Part of a small language model's weights: gated attention, hashed n-gram embeddings.
Each number is 500 + 50 x the weight over its row's rms, rounded and kept within 0 to 999. Layers, rows and columns count from 0. Numbers have three digits each. The size before them is the row's rms in percent of the matrix's.

# gate: layer 12 MLP gate, 320x128, rms 0.173, rows 268-319, columns 64-127
# up: layer 12 MLP up, 320x128, rms 0.189, rows 268-319, columns 64-127
# down: layer 12 MLP down (transposed), 320x128, rms 0.154, rows 268-319, columns 64-127
gate268 097:514515511587573509631505527485536535463448461469460403572469493536442498557500474517429574467488516557560494497488544487550514385531534547557434474458520493481601466463427500580426534507559518
up268 098:532405432489563535520477481444580492499480461459461514521538469456536431550572499516582544481432509521484408509356423481528542491503547427534592561486465485456406591488492517477431446473592517
down268 101:519429535555601485499428534506504531556478519477443509603488473511556478554467524451452562572525517536422530386531535487457424508533452428502370526515502557424500511475449495477555481509525515
gate269 086:399552555495498474417454424543506446455483499481540477459466475528509547545432436413543536597624497453464462430466526509425488477479486501395529567492615538490525532444577493518578501533411521
up269 109:455444537549496435441409544466461503527500503548502524534437502491524545451524497497389433406422476537463541499491475494453542483474479563439504514544526558502406489539547557424478526463401554
down269 087:532566506517537580501426480522528450493465569471644540490556516517460556538519447505413498529541507505498525478436587495474557535609461420441454439487579492503504527424454499560488443457638491
gate270 095:540626474492507550537464501515432524487509508489473500537564569529425464510568476439472392554510460545495526547555481485515534495509453498514507495492468465563537401610486459519455599548537466
up270 078:458338521526521475446515440467519426539485462503498479495465471490523535503434460528474591440483546490543498463384483525502489530456555497477488532543539542440484558401483502450562492455485569
down270 094:520428509512288428572554570453504507521477471515526442519590540531490470548531510461534489514522485495557490539454538599514515450468442451421492548458483460506556434521569548536458465584524483
gate271 104:566470529419486482483542441571575530476555481501561512510444550536509530435453494416525512510458579481520524544572456533499546532433480516531450419508558449434485549488400492507464556498431503
up271 107:467462427468515482545432526495407558400454515503521500564477505510510427524439506541564563617564529533500462451446466511544495457510516419517549515418539457493521510563520585540439595498517440
down271 094:505532451450553548456522499590537440573506518488482550505490538532561438526399556426483474491564407548500522468391530509531444541550477502494512493469420481504568462468536578508472561499472430
gate272 093:539495403533439494512423477530472563526487461486516631471520486542520549462552422546418469506501454405425466476525503523536445448492419516471558460505497580512411491478534474495518482561525442
up272 074:461572580520496490478525530514595511498417594510507453604456453497545448470418590500600545445483564531587526543521457515485533510530574494553477553510528420544578538537488488493515512495539525
down272 099:525520536534470539440506483468541461488499470595538474523441491518514501519524444519509434480581542428564445504512498448509754478486454547457546549441526494543448510504442493510562483504502507
gate273 096:553519408483524538511513549411492518408436416510510543501466546470569539492517481483504474572484522502484499496477497473492565558444446570528511491487476437596472502576551477473517482481499413
up273 106:484439489500483497480434489384532582446510490494561476516478579495589531451511450512454414543425555393487520477448515479618493479483493538507526471477451462514418483560565537493536550478510514
down273 090:523504491499460450388438467503482466551567452548557534576409489489504541486533519502542603488529492523525510466442561537541496477460551515533547648559457435502561504530505588452470449408522458
gate274 103:422490494553485506471508541538541516383484533408449533574540463439501510432483477549507484575476517430508417481509400511592552535564559580492551627404528420520496532463458496437548566513513506
up274 129:512533497468514488513589578475515411498547445543594516539542475398556489431548598539503537410524456425544496502496508525497517454572505549561557517473596538449424506528483523573492539475497462
down274 101:475557466485527526519484404561497533547541537362625505479461468453458453515518411476527436579471545529500465536432541583436528524525541447571416528384519489511487511441449424440532557508490558
gate275 110:529570471539483589465477519496461505405548440515486508376508501481540555553536475514587498561522466517511420454461488575420559420470460523515518412554538490461475544574430538507454493549467505
up275 121:499544579615531498507495560475473548437512503530434435484437459622580411467508463559579511542483518517483535484549438436449471471579552536495455471536508501495511473500395510498476531475443466
down275 106:517500517499570466569483640581515479503458565641467573499415495509446445562561527473548520425423453462607522507480540541536467571543502501550632483487587455523516547528485521489446531496485564
gate276 102:453496533509470529545461555528453391508414486488549471590485524439482483508569468558530485530521407488513440515458561465451468488509519508525502452525576525482542427518620449446506472468486561
up276 115:525573511535447539470479504536526421416551547528473470562423542459527483519535481416505456473568459506486376492545490531448479493436507442557427534475543413523497495498507425371554420380461563
down276 092:541470454640579528429553549465500442459467448466569529502445469501503511545540540509468433487523525446472490388452476518552416525493567426437517481553477555561487461494519562524552472520506521
gate277 136:536519476536507533423572485486453427529490470515534484572532422517489501453468594467468537530505382642560448442518400456475529474513450462495548429442547529519551474529574554537519525515458510
up277 114:491472547479518592489425482495464593569526513532435518465569550506445541590472510507539436488554527369438568560439521447469495539495488514435479427434459493436502569501489410495535493526503434
down277 115:517591542510376541572475440453509464414458515494500579484607531514512476473479577482549469546539507488465541550531460486558612537573486460560436517497489449519548543495491570453504519487537443
gate278 111:456547554433488491627524470567536483612542540458463470536480576456463587525522389556411502474576470484419535537562595362558474500423498527559536501517469528560583493439511499487525466462478531
up278 110:505611555496471569561518495562443516523564475513477446539461521508464488488468496515525450428496477523522584502485561394586474472404458507527495443515445469510508486427567481508512457417491542
down278 097:523488529496596482501555511629458476395496458441461469391493494548501495456602445496521508526485593480557455475531567516550474517534511514503504498505468448535557464461453443439519447445574603
gate279 105:397495501467493390448442409485472570633466560471540478560590489436557450615460407505520469510422495487497526551493511459470458384508503563523383458525476553471396576529500469560496456594553509
up279 100:547459585537468602503543586447465398455531416459545539500515535612481618437574516453567529484570413556532488478501501575589571582512505525533553527466527447495583478495464541428433449401477556
down279 110:527478488583517512417480510472417544484448521518535466471504488462494527484414485515451475509491521462480472492496553488518602518542537434469512452499506616505459491446405362500554520467453367
gate280 123:430461473461454548538523502615508406496530461495527526507431466452541547500556450527473509473450536481543443572578492576468467498567489435438508632540426482424555527544429420583417538522465542
up280 101:550486481484543432447440574427568520520422539439381512528593452537414430616490494544560525514590441439483500525422447494499484479508429509611544510432407496586483472462473548596505471452589512
down280 118:493507444506495443541484477477531423528490428548480476411476531504473545593527480475516446574512483459440379474555464486467599478516515419510522493486499511488480449406526503556504475529615572
gate281 087:483452392480475495483510473383451530587517478455473505440504477528550490497383521436521535526564428422450459606458554474578577539449604569482537537561480506458479478577516495458559512418444358
up281 094:424550483471497524460513521566573475507496468505584510439542463533466507502513489526491473513511558492470534499536492529504417606558420525557582468503507511528549554519424380509469509433423515
down281 100:527515476489499576442526429540611488499511408639434523493442512498565498494537596541522520500388500526495465495538455499416508400516474498514537519546468445583445554420490469505623546584524568
gate282 098:483486512368519520582460492558624413490579522436507491518476492459596487398471536518572539422505472423490443488393548442511541471420505546470516602513446512527527503401506410415469575581449531
up282 083:504480467534453387528552497456412540547362457522516504421537508514364515515558437382476510627470528530448496578543423495464498518490544508510572439526565539405562449583482574566516509457546435
down282 095:466431498563432479532549550437525505527388470722447490560413564431469471515453486417476465492490469458590443494489545444462446497430470526383526460539459472520500509462541474455518481407498473
gate283 112:494440513489414501559450507460495517570461415405534505555478539635538519540579501593531524522459556476513480453465573393458528399510565498530537508517544541445425449513436482461436490421466516
up283 104:474448526467523473462559487487534426507491488571520554464461531497516412536381487590483588538455523423457471499533442510476452534609501485575538418527507542590575534520548471454538543560537518
down283 106:457531418510503476545473453548508467593420465624531538445461467528547547455372453458444461489460544449562520429503456496519432508557443542446459438504530520463441461510445603478472494453596445
gate284 098:528506507522482430502485440593513476520562454485474466573554494447470529511407480565468568481505483452559595440530438642459497502468400601505509433602413514564542558438433541520481472547488529
up284 081:482467465533472503483506541412475438520452603511600521445429444566583479504539510478536425559526455521415467511496574434500544527494565403549471512405537410410472459553553468417469453462509519
down284 094:516496500515592536547483515547497486377442484602504424548436487467533403485503541540514511591569489497578463466569497495465497462459585505400484534493423477548502524428611500482579515493429527
gate285 097:463457508576487598416573437497469496514500505429508520479532435490575555508527499501449480516456479510490515543568577575545540590513521504596587625472550524509495462379491421431500557493493437
up285 120:534544515588541454508374548639540482444461499508501405580626503498475517465543545431589559467528522572488492447488424527446523448549504488426436528497463443515598552575501442505484506461499561
down285 107:511552472436441499394561455538439386537499496634532495453452568487547551495459485511522539552557420514483516484448543559460514429435481513549549412479542505516453539369492373494436557491459444
gate286 087:503526485539508548467481541503503437426468467532514537454470537468484540400384462552525512556507438469490411541538427511430491452522464392607566443512471532534523452479563499434454540551532554
up286 085:516410514518501425556545516514478505594513580466483441482517489541594491593613557442538453456442614555513553490510546540462487534527561655422437541534502487420451530470481528624452499470408448
down286 099:466506550449353425508451532530515498454486485646495511511460625439492592524490466481494501484517501472503422491435446493458456517520553451456412414453483555612540504535636515482560480553515439
gate287 091:575513496503534444549562511453500529532429533451488469459439647509497552512489562574569545543528501494481475504513486565490480477528518541447430516458479421521458435483463570427473537533539493
up287 092:466594453470513404471441506503496500517487511406517571427445505549537562474464446499546524529494474551487587516498562460510525460458494465566403468452504548460621581466494522523482547483557515
down287 097:531466538497567479546438515546656506501507544513452510464404500402513492541536502557467624513505601483480425516489498566440436506533546484514598573411507452512422485533436515486517472459516532
gate288 106:494571480570493567440490522498514465380404513517379521565372473515449514483483466450504453546492412526581373450498416387447507457527470498589606522468489481478555552466496513529529483525439525
up288 097:523638524571540539457469477453527474443444507509460515564377449484467491529490434473483436518462382501565408409568486431500472437573395474604543513506459406547585513512483526454501503552414477
down288 083:577445491530493521553399596561438491535473482508528553535543564496515504523620485400529508418509388439472509530532507483437477546443465449534527591519547474467569560522401478543477480528432478
gate289 111:537495432527423454547558497519539449479520491457474479499487520508540424496512609512492473562494413554476475479513544592519462520499578478406513445493316504485464503473493566442512513511515524
up289 103:546556529410591526498571527397537494456503487499496348534565457418507463462507470531531470515600510529441551540487486423522429515505457427440446478517647550490467445494409558563537592515442453
down289 096:500518565451535475537538503442507469441431439416546432548424587526449493399500484424465471463468453474584469428544433476533417440416449519562511505614444434554521497459556439569543466469476473
gate290 122:494443379466534504512512513525619597480497414463449514565542498508477484541508464548472483451430516530426438438536423510478621422441472536503514474546582561467546447472446523404584562379481519
up290 118:583491508502531610532371578478487540474492457517424519520458540508463582476474468515456386493515437435416458393533461448511431517562552501527566529395482552514545449587550508524449375490499452
down290 096:499480469495543517572447504561534459559466472394488496478460504526495547530442514485423464526529567509462349439504476567529575508478460521543440506471455499501479579526362597514461531502556504
gate291 092:507558444592545464572502548489546523409455452457540503512448527539528457455468422467525505559418521436520471467503482515524433533583507428561524523481418506577539564502504406508577456470505487
up291 076:457451519441473524416538500500514523524467499601485520433572424423517592530495623586513487472521514530465571482513575476574490489432462520414416501462526492435469430492515536531445526514498518
down291 081:501493484483473530484613492450521349457515494520556471476510503535510602537503472519510454471562476586448490572381438490535500542465593489448485507561534521577495510433501514575543556458467547
gate292 116:421538534416440488495501509505497497544564469502577554556436481553570498545490537518556511531458508454491568459487592512431540563426494543482555497569458540482500555531434533414554627523562542
up292 107:459488568460510539569476593455479486539550486620521541511495528440489561638502492435527470585473500400527454514594539601537469528531398471519471477502477546493432545493553524452521576468556527
down292 115:469517555577521480526444535424524522538471431463536541459534548370517508460511500376466455558440583446437410500578474585408524469416507499487598509574480593436471533495581587487524494388594473
gate293 111:533462505504492534485477488403576476511423463509435506488420533523557476536408505524613560515484508461537508505526513548517462507539532556498535417588494484585562556506539490522439487508473531
up293 107:403503479561542480553504531497502453495521532468471520535443425418470486432545544496385439495442462523511497477519527466444556434439478434569471566494484564478542435487476496419585466555542550
down293 109:360483460602492501455503491531493454541443526485540475590443496470498533503518418483601551417537466517537539434458493467521499521501507512500502563525468544538516470456537541489491451522467540
gate294 089:487475528464461494519509487469543540542561474475611471532581516440536413519498448454552467583440568478509510514471482555539436610558436543483522472535527470512457518440472478517509502473448526
up294 095:578476462408464429447463511578503574446511440518598492543571586498554491508574506506547550509480527423511538463456514561487559483464462574496535581551523485451571512420464426484495432512477540
down294 091:446401630461473616493464559516451580519502498596464409541499518443481511545545521442520517483502553528400539466566540522537438555546604480496472540481467469533540496632528493474498532486495520
gate295 105:406505425556421445386460464513451505489549521498523492420469393474489499560462495422452495449472465502425437553501485501451479494534508532510456479502466478507475578578589556446535493510449448
up295 113:472558587413496478602504487461431467498580541541542525497463411534417480527359556529477537467406478519521420460499454571558528503448519405488487426412402448453561513467483446477438553477449490
down295 107:488437415564482477562514603506485459424473495477471458569427471482516489450509487540527472571552428527489448500576484463496516587494453414526465534492458435518497479493485428511561600607402527
gate296 103:550456558528506597606601541525468522563552394508485468502647473523608500443479596423508608495492484460497460499475389519527534511451483561508495422450459561461437465473413492532557466472505529
up296 114:512530527450531590533594630468394449592541507522431484523537518475601506475529528565501528501428393508457462524454517517559500560448512459535462376519494430383444516520486496455551408555546517
down296 116:546429526506446494507498548542500564471504497604448450469487475405471562482493572402563561467569437482500474482514405470463507482534537552511505582471451484446453492534496566543469515505429501
gate297 108:596508429460501493433511537484469526623465516459526476525479506467472430568432512360462489490458517536600497573493483536501436498602543508526551490470485595477575458502545477464502438560472495
up297 091:464462432504444544408457548546445539498529514523509432482456520508496547546428516561496467448546523588518484559460520634499454571518509576496437512485524483467634535628517497516450514498560517
down297 090:474464504534467512541484516474502478515596478539455494493516461454435441510485537593537611484473517506509544477414423404473468429429433548475550471508500351507527504442493435512506431610459523
gate298 151:461620448517433544474484474416576555488571446561515386554537514620512551619542564515466549517493442533472538441445524491525488529481583413446541553494447437573592456593505511650472496465538427
up298 106:507499559550559468453421500565479469545370548497538573445570547520483439589519478445485579449500480495499537549504448435542550420402415440494464437596494467575551485579489501467526512420552535
down298 117:500477515447429413483564489564506602430542513552613504538485524499463520487422541595405501533488499554518527656452436566549508529427456542408541600421510485457454438470536556467532482523505539
gate299 088:509490500471473508499529449476505484490465520485512492461518561497559462456476544543523437559388543472538515594499508476438557468496561560595495552522500474480487581519545541491531475418370517
up299 079:459527455505414436548505511559459503514480464553512568432506527525568507522454520519529403563389605548499526521512490546461564467529518526580467534512528516438512579536499500528516474467419448
down299 083:528502561526491508426471489432525465463511464593513588499409516544468536580503433438568492459567551547511556522576585548458502466518530457509440510476449454619565498540552472495514550451498580
gate300 102:649467468533482549514495438513461506577458531514416558562555399451544528503544453427448604502509515514498410453488459492447511531516498455442570518532515445563441527534559518566462516442477493
up300 088:628486491463500492546512524509601525550441563509429482472478441493483501540550456460462566536510491558471439434533528517425494546586496421518487511511519470615464521468628516560489434470459616
down300 114:591441572518484520420510512474493451566541471466495542507531455523478523508495466467535570470537513561490478488504468507574503399498421499565417437493572462592448458529519553449531396525505459
gate301 098:568416538520487618562477416513509505577547365546557465531438487459397454448534398521470491442493469476478509444515523434518615467495545506539496538457447508499483533450547482494476505554561473
up301 093:344555481486487482494496545494519516493506552582521492459549495471576442402536528437507458532617487506532484488467473584524451560475510495438498502536566471545438495494548465391535512433504494
down301 114:427530496495471485461520509521484447499484477571410545534438542461380566460492439465508477583497552461508479503483445495479434553534509521505472464488487376389503462538389511585406457444501490
gate302 097:550479497455566515492579480502481388522546503451466475510479454471430519606482589543512522494543457496510435520539530509599566596489554558486492462452462509562559553450505470481602644532585552
up302 102:551566502510499566420502536514417577479527537515522486526506395580541484474514544446541484469467562512488532545520494436530494443513533490521574470484510464466554451477540562477471432528512489
down302 104:566527546528458451430501496449437571490510520549502508539447494525542462508471483493413487635531599491494485494510528462569515463556497484429489432404513498418548551465560456422457462468513552
gate303 086:568507474568491413569466493527525413509558540576510566464488514567532434473468454467506514443501504569520500527479460415544558439325553553576544526495488571515465452505576540494429510457488470
up303 066:542506455552511393564458469524496404527554525583474565501498522576538435477516478505500507466484528550493511529467455417535557453377582529571533534512498515503453465489597581448418499453501486
down303 088:501408449556567452595497441529456510538464569590480604488516483470552412494514400534562490535516428488555478453544451459592429475409530442542618448471522506472501455508494510473454466462455482
gate304 110:545616444596510521553486454513486582556512428488425570444480523544481457595370489513566565533493452515590452526571456550455514518506508523424459445486506593588522510464519583430445430446498399
up304 083:497510406407484514535551554488450533491459579497555458537517475484486540407589469537468506560441541489508532407415530451460431487447479424503516501503514414371446458532487470577491486514434541
down304 103:444518397501410522493514575430576457569451451636515513516506639514580479487471453457491556641553544522535507553520572537589503478511571563397494581509498426481533552447538513547537520489538466
gate305 116:565541475432504412508394513462479489496562495510615460564504396451485402541481482526535396577539545516529545505473445484487547493436484559452455592517493505502418516433383517536544570509469487
up305 102:455456474522534477424601528485437461623539473485552572450543511592535475476473427546574533448441476443457553587516613456500493450481543413464514487450452420467552380518512560437479497486473509
down305 104:535496397522518523528495454434547466482459595510458492418555579528442561395522430571554549523593515406491442393572497551493532466526530436449575440583549555545578452472519427558499506558515477
gate306 101:527508440485504432545503475649465478662509506469554487463456509482402478466506438504471506449578512460517553486486541560549518522409497534635550502454531508507452510492478435515599471543442504
up306 119:441501453538531530485458523495535485524535542484499419515456515420452452499575459508648482590551572473516487439468464465531483468471562552439533571578560483524621424470547479548556484565456484
down306 096:479490440450632490514477469507509449428492500565506459552445464467531469502527465628499580487444477458609479495461511504427525586391488600470553472543480561508530598507592433451629556539424491
gate307 114:510403422538410487526531585539495470496469411468463542475520537543535437499500413480542487467421525538412535493425535420491520487443472536451595569401586538421528494468377543450452461552502492
up307 114:457450492485423499429508471483458480543391431439534515490454495559597376504580447459504505497538465503501579438412499419472553464485566466496544556470508555452528411472409474522533560557515455
down307 108:521449564515478544513527491571482510519532375440467557490524452521518424432502540547520593435559493499497594491466424469451479506482496531546552602508408486483425449462553452471562491475345534
gate308 106:499561512500509413431465444482578478477498428488453603521488548593504481471512487486565523446534474526518449479589476597506510547491533415484474507564396572588531550556549505521489475467584524
up308 092:503477509456470507523493424478525485514512436515384535537475494580363529534516509473532527422501522553492414445554488506472540579444563435462477488560590457556486567536552490522504401416506466
down308 101:597501521522586502489523518462476512480533450427461515477604494463502539590490579500508499479452552470581473506532439503418445488553435504573540447494449518632513539497416550517463434590458541
gate309 016:521555531520563516579483507515532482425516409481520505405495472416443456480503420412534504553520435499538511457517478502513551445498482591527568533541595504524617472453463515483563590562476498
up309 015:425446522515401551551552425558506494451520541501438403546409599478528578500492524426524449508456578508458483427488459497587544438611523527505480564557575492514481431499489520512453545438484476
down309 010:581543431562492469453467539551430520437507451543477535540485420562480492470451581526419526484485413512450583524558516466554472491424550517459480456537444441482473507429487534629539526471549527
gate310 094:595471565400466443519442577491515493505532526410554494476523584433469456501515502465473487643410510450555480471532448523405533516517446460481428521437529522550542439558502493583421590557491548
up310 111:582550531498486464339519492445558485520470547484450658462584474536467575465566493469462539604491495527513491460553552552499493496426456546480409511520545531505522440512531453520518525417390507
down310 101:459524491534347480480473469613516491506537475348474533489521481549489497495544514492539506544460484574485529552485492444397459513512486582548550463554428606440435513528511540470453475418519546
gate311 105:495456483575548504584602412530578458615509530492536440532462479480401533601432428477560567414573401519474530475498534570493468524521562513505437465509448478564554436375444443488476543488552493
up311 097:470547444430467429511406581436478624435446476461487500457504478467557460424527564524548502555440523531501457485502506436473492517452405432474486514536538556450439550564594523497526522446529472
down311 119:488512482519341558567551472464524514461423496451414508535384536478535491446418589530479455479463447536555457519516467457485610520501425431546497431523428436515559512524529500426418499533532524
gate312 019:566436567480464476524460599463514532531372529575560518405510550527525436477480521479445451412476487439441550497497502564566435496519481415443491489457490518494444483551433506514515497495456532
up312 016:458516464453529541450509483587474559468596531448459493527490536536566596454492464505467553599551403546564469467425485438527600477516577496506478524496458500501502537541549534437554508521596565
down312 010:477552531600457489494638450596500480464566494530551425540501468496584448555489606444449471622575438491491460495499511564521663418490512489551443505472398555529497507493483548591484404505499483
gate313 134:479588566509525532478522547419488494511437486513566438491480536486527499463432560457501599493535508539454370522379537533568523569460495437453489550475420572592523573543461530570438529541434454
up313 108:556538408578532486504459464451573518548569430500420458550475454550521571595494507477484528472552466455537544484534549449516498464584606502474483465547583462438540425466481523459551563466556477
down313 137:486575550504501493496542505535483430459454503498543449528461544522464467474523525532547527491510598507524461462434432561497604476470362419486487479524356542432513496571516482459366520525472445
gate314 109:507520530485489522419454458441506564516474511474449439509454451461605563492507526620435478465465510401542503494508476506578488435440584571482511485602517508409465524407491530504470485552615516
up314 102:466406490466435533444503542497528426525519552435494516474470476627548507406493485485478514552460466495506596539498502452487500453497479604572463482548509565558478508548467524456457508597476541
down314 112:418559525546410510509369659592381493546530509442491469444562431555533494479553443481535525420491479485453550447578453543474528555555485470503513520587495507531537499428486490526399512495521431
gate315 092:514528503450466562421546569474491501497451482484386461484466508555597512527502596609460529407544429495389552451459569553462459473557429536551535521516469475471511574458450499467485532576485494
up315 093:460466479499496468592498492504445399532539464475561544480487518505468536555476369461510480574484570538518417537566388464452545445504561474506478471518501565483526464542493480503529470408473552
down315 084:453478458442400521449548520531513514475568413432571504491531521541567398543516435455484587494478582428477495539531519499503500511471470552513526425551548529568504584514576497528491543571558508
gate316 074:461472436460487460485569541482560576576479511472538476538567498531555361451524536571548510568529540458527476557506468462511549527500530537541527452497525549448554516491432495506508478462476465
up316 117:497411540511589479499435531518456476472466398497495536543493515436417545455534480512527612457542445575412481456561558508537512483488491409472459545435481489467516531498491529527518420534563573
down316 098:460511428503552444523561504504492591549501461287442523474505435534466489488487537495509507568513565468577521521447495556483603480473484569507495562517474490410569463517430468524524547501427443
gate317 108:632502604522438512511553442550510548569568595490508517589533469532545541484442503480579433528557425509517523564503483570526461464467460503515473441524392541544528500525521519532587514418520531
up317 109:528484504576458446580553514470593467462522440390453506594529521409542456483528566458503511527505497475581573494374460397471490441518480415514558626536467601487485517451531540497479418372514519
down317 097:561492492423552463501521520516428458432562527343436467501560468472456568491467449511459488558493498439531476483484487503512534508474494489553477482541562476570626503556473548542508467574562441
gate318 110:543542525447542517463544604476527544551492478480464546549486477486470493404418406538541433451458568465362550459506462519530434456443474584503508459451479477573517513500522462477464456495490443
up318 100:541585563412498552463496583458502545493484436510495588530457505464489487381413456551500484491495579483373517465531436514536485496456416528458473496471456461510484515554514463521475511480443501
down318 096:532446457523673494576500452536436400539433498391480496413495506486502468570521504459503489587516485484486509465492466466482537498550524480600532562617554520421552514470502435580543500543520469
gate319 091:491464501577525557529481533476635513491442463439445493439513549568428409475427485499464521500468435280479523531402449533465480516441536504450528530516545481490421487432434525462477434464544459
up319 070:535563524383519438524481414507401501491561561610478521575503463461555552476589467495591438486512528717533532462578517511499479475507547500570474477482460561455567528540567487575546537555497511
down319 105:518507472419608516503554420537442460565412519447443454533516487561554555511571393490608467484452605481520491592507507509468551362521528528455529491550529574505509392501461534393510479555545478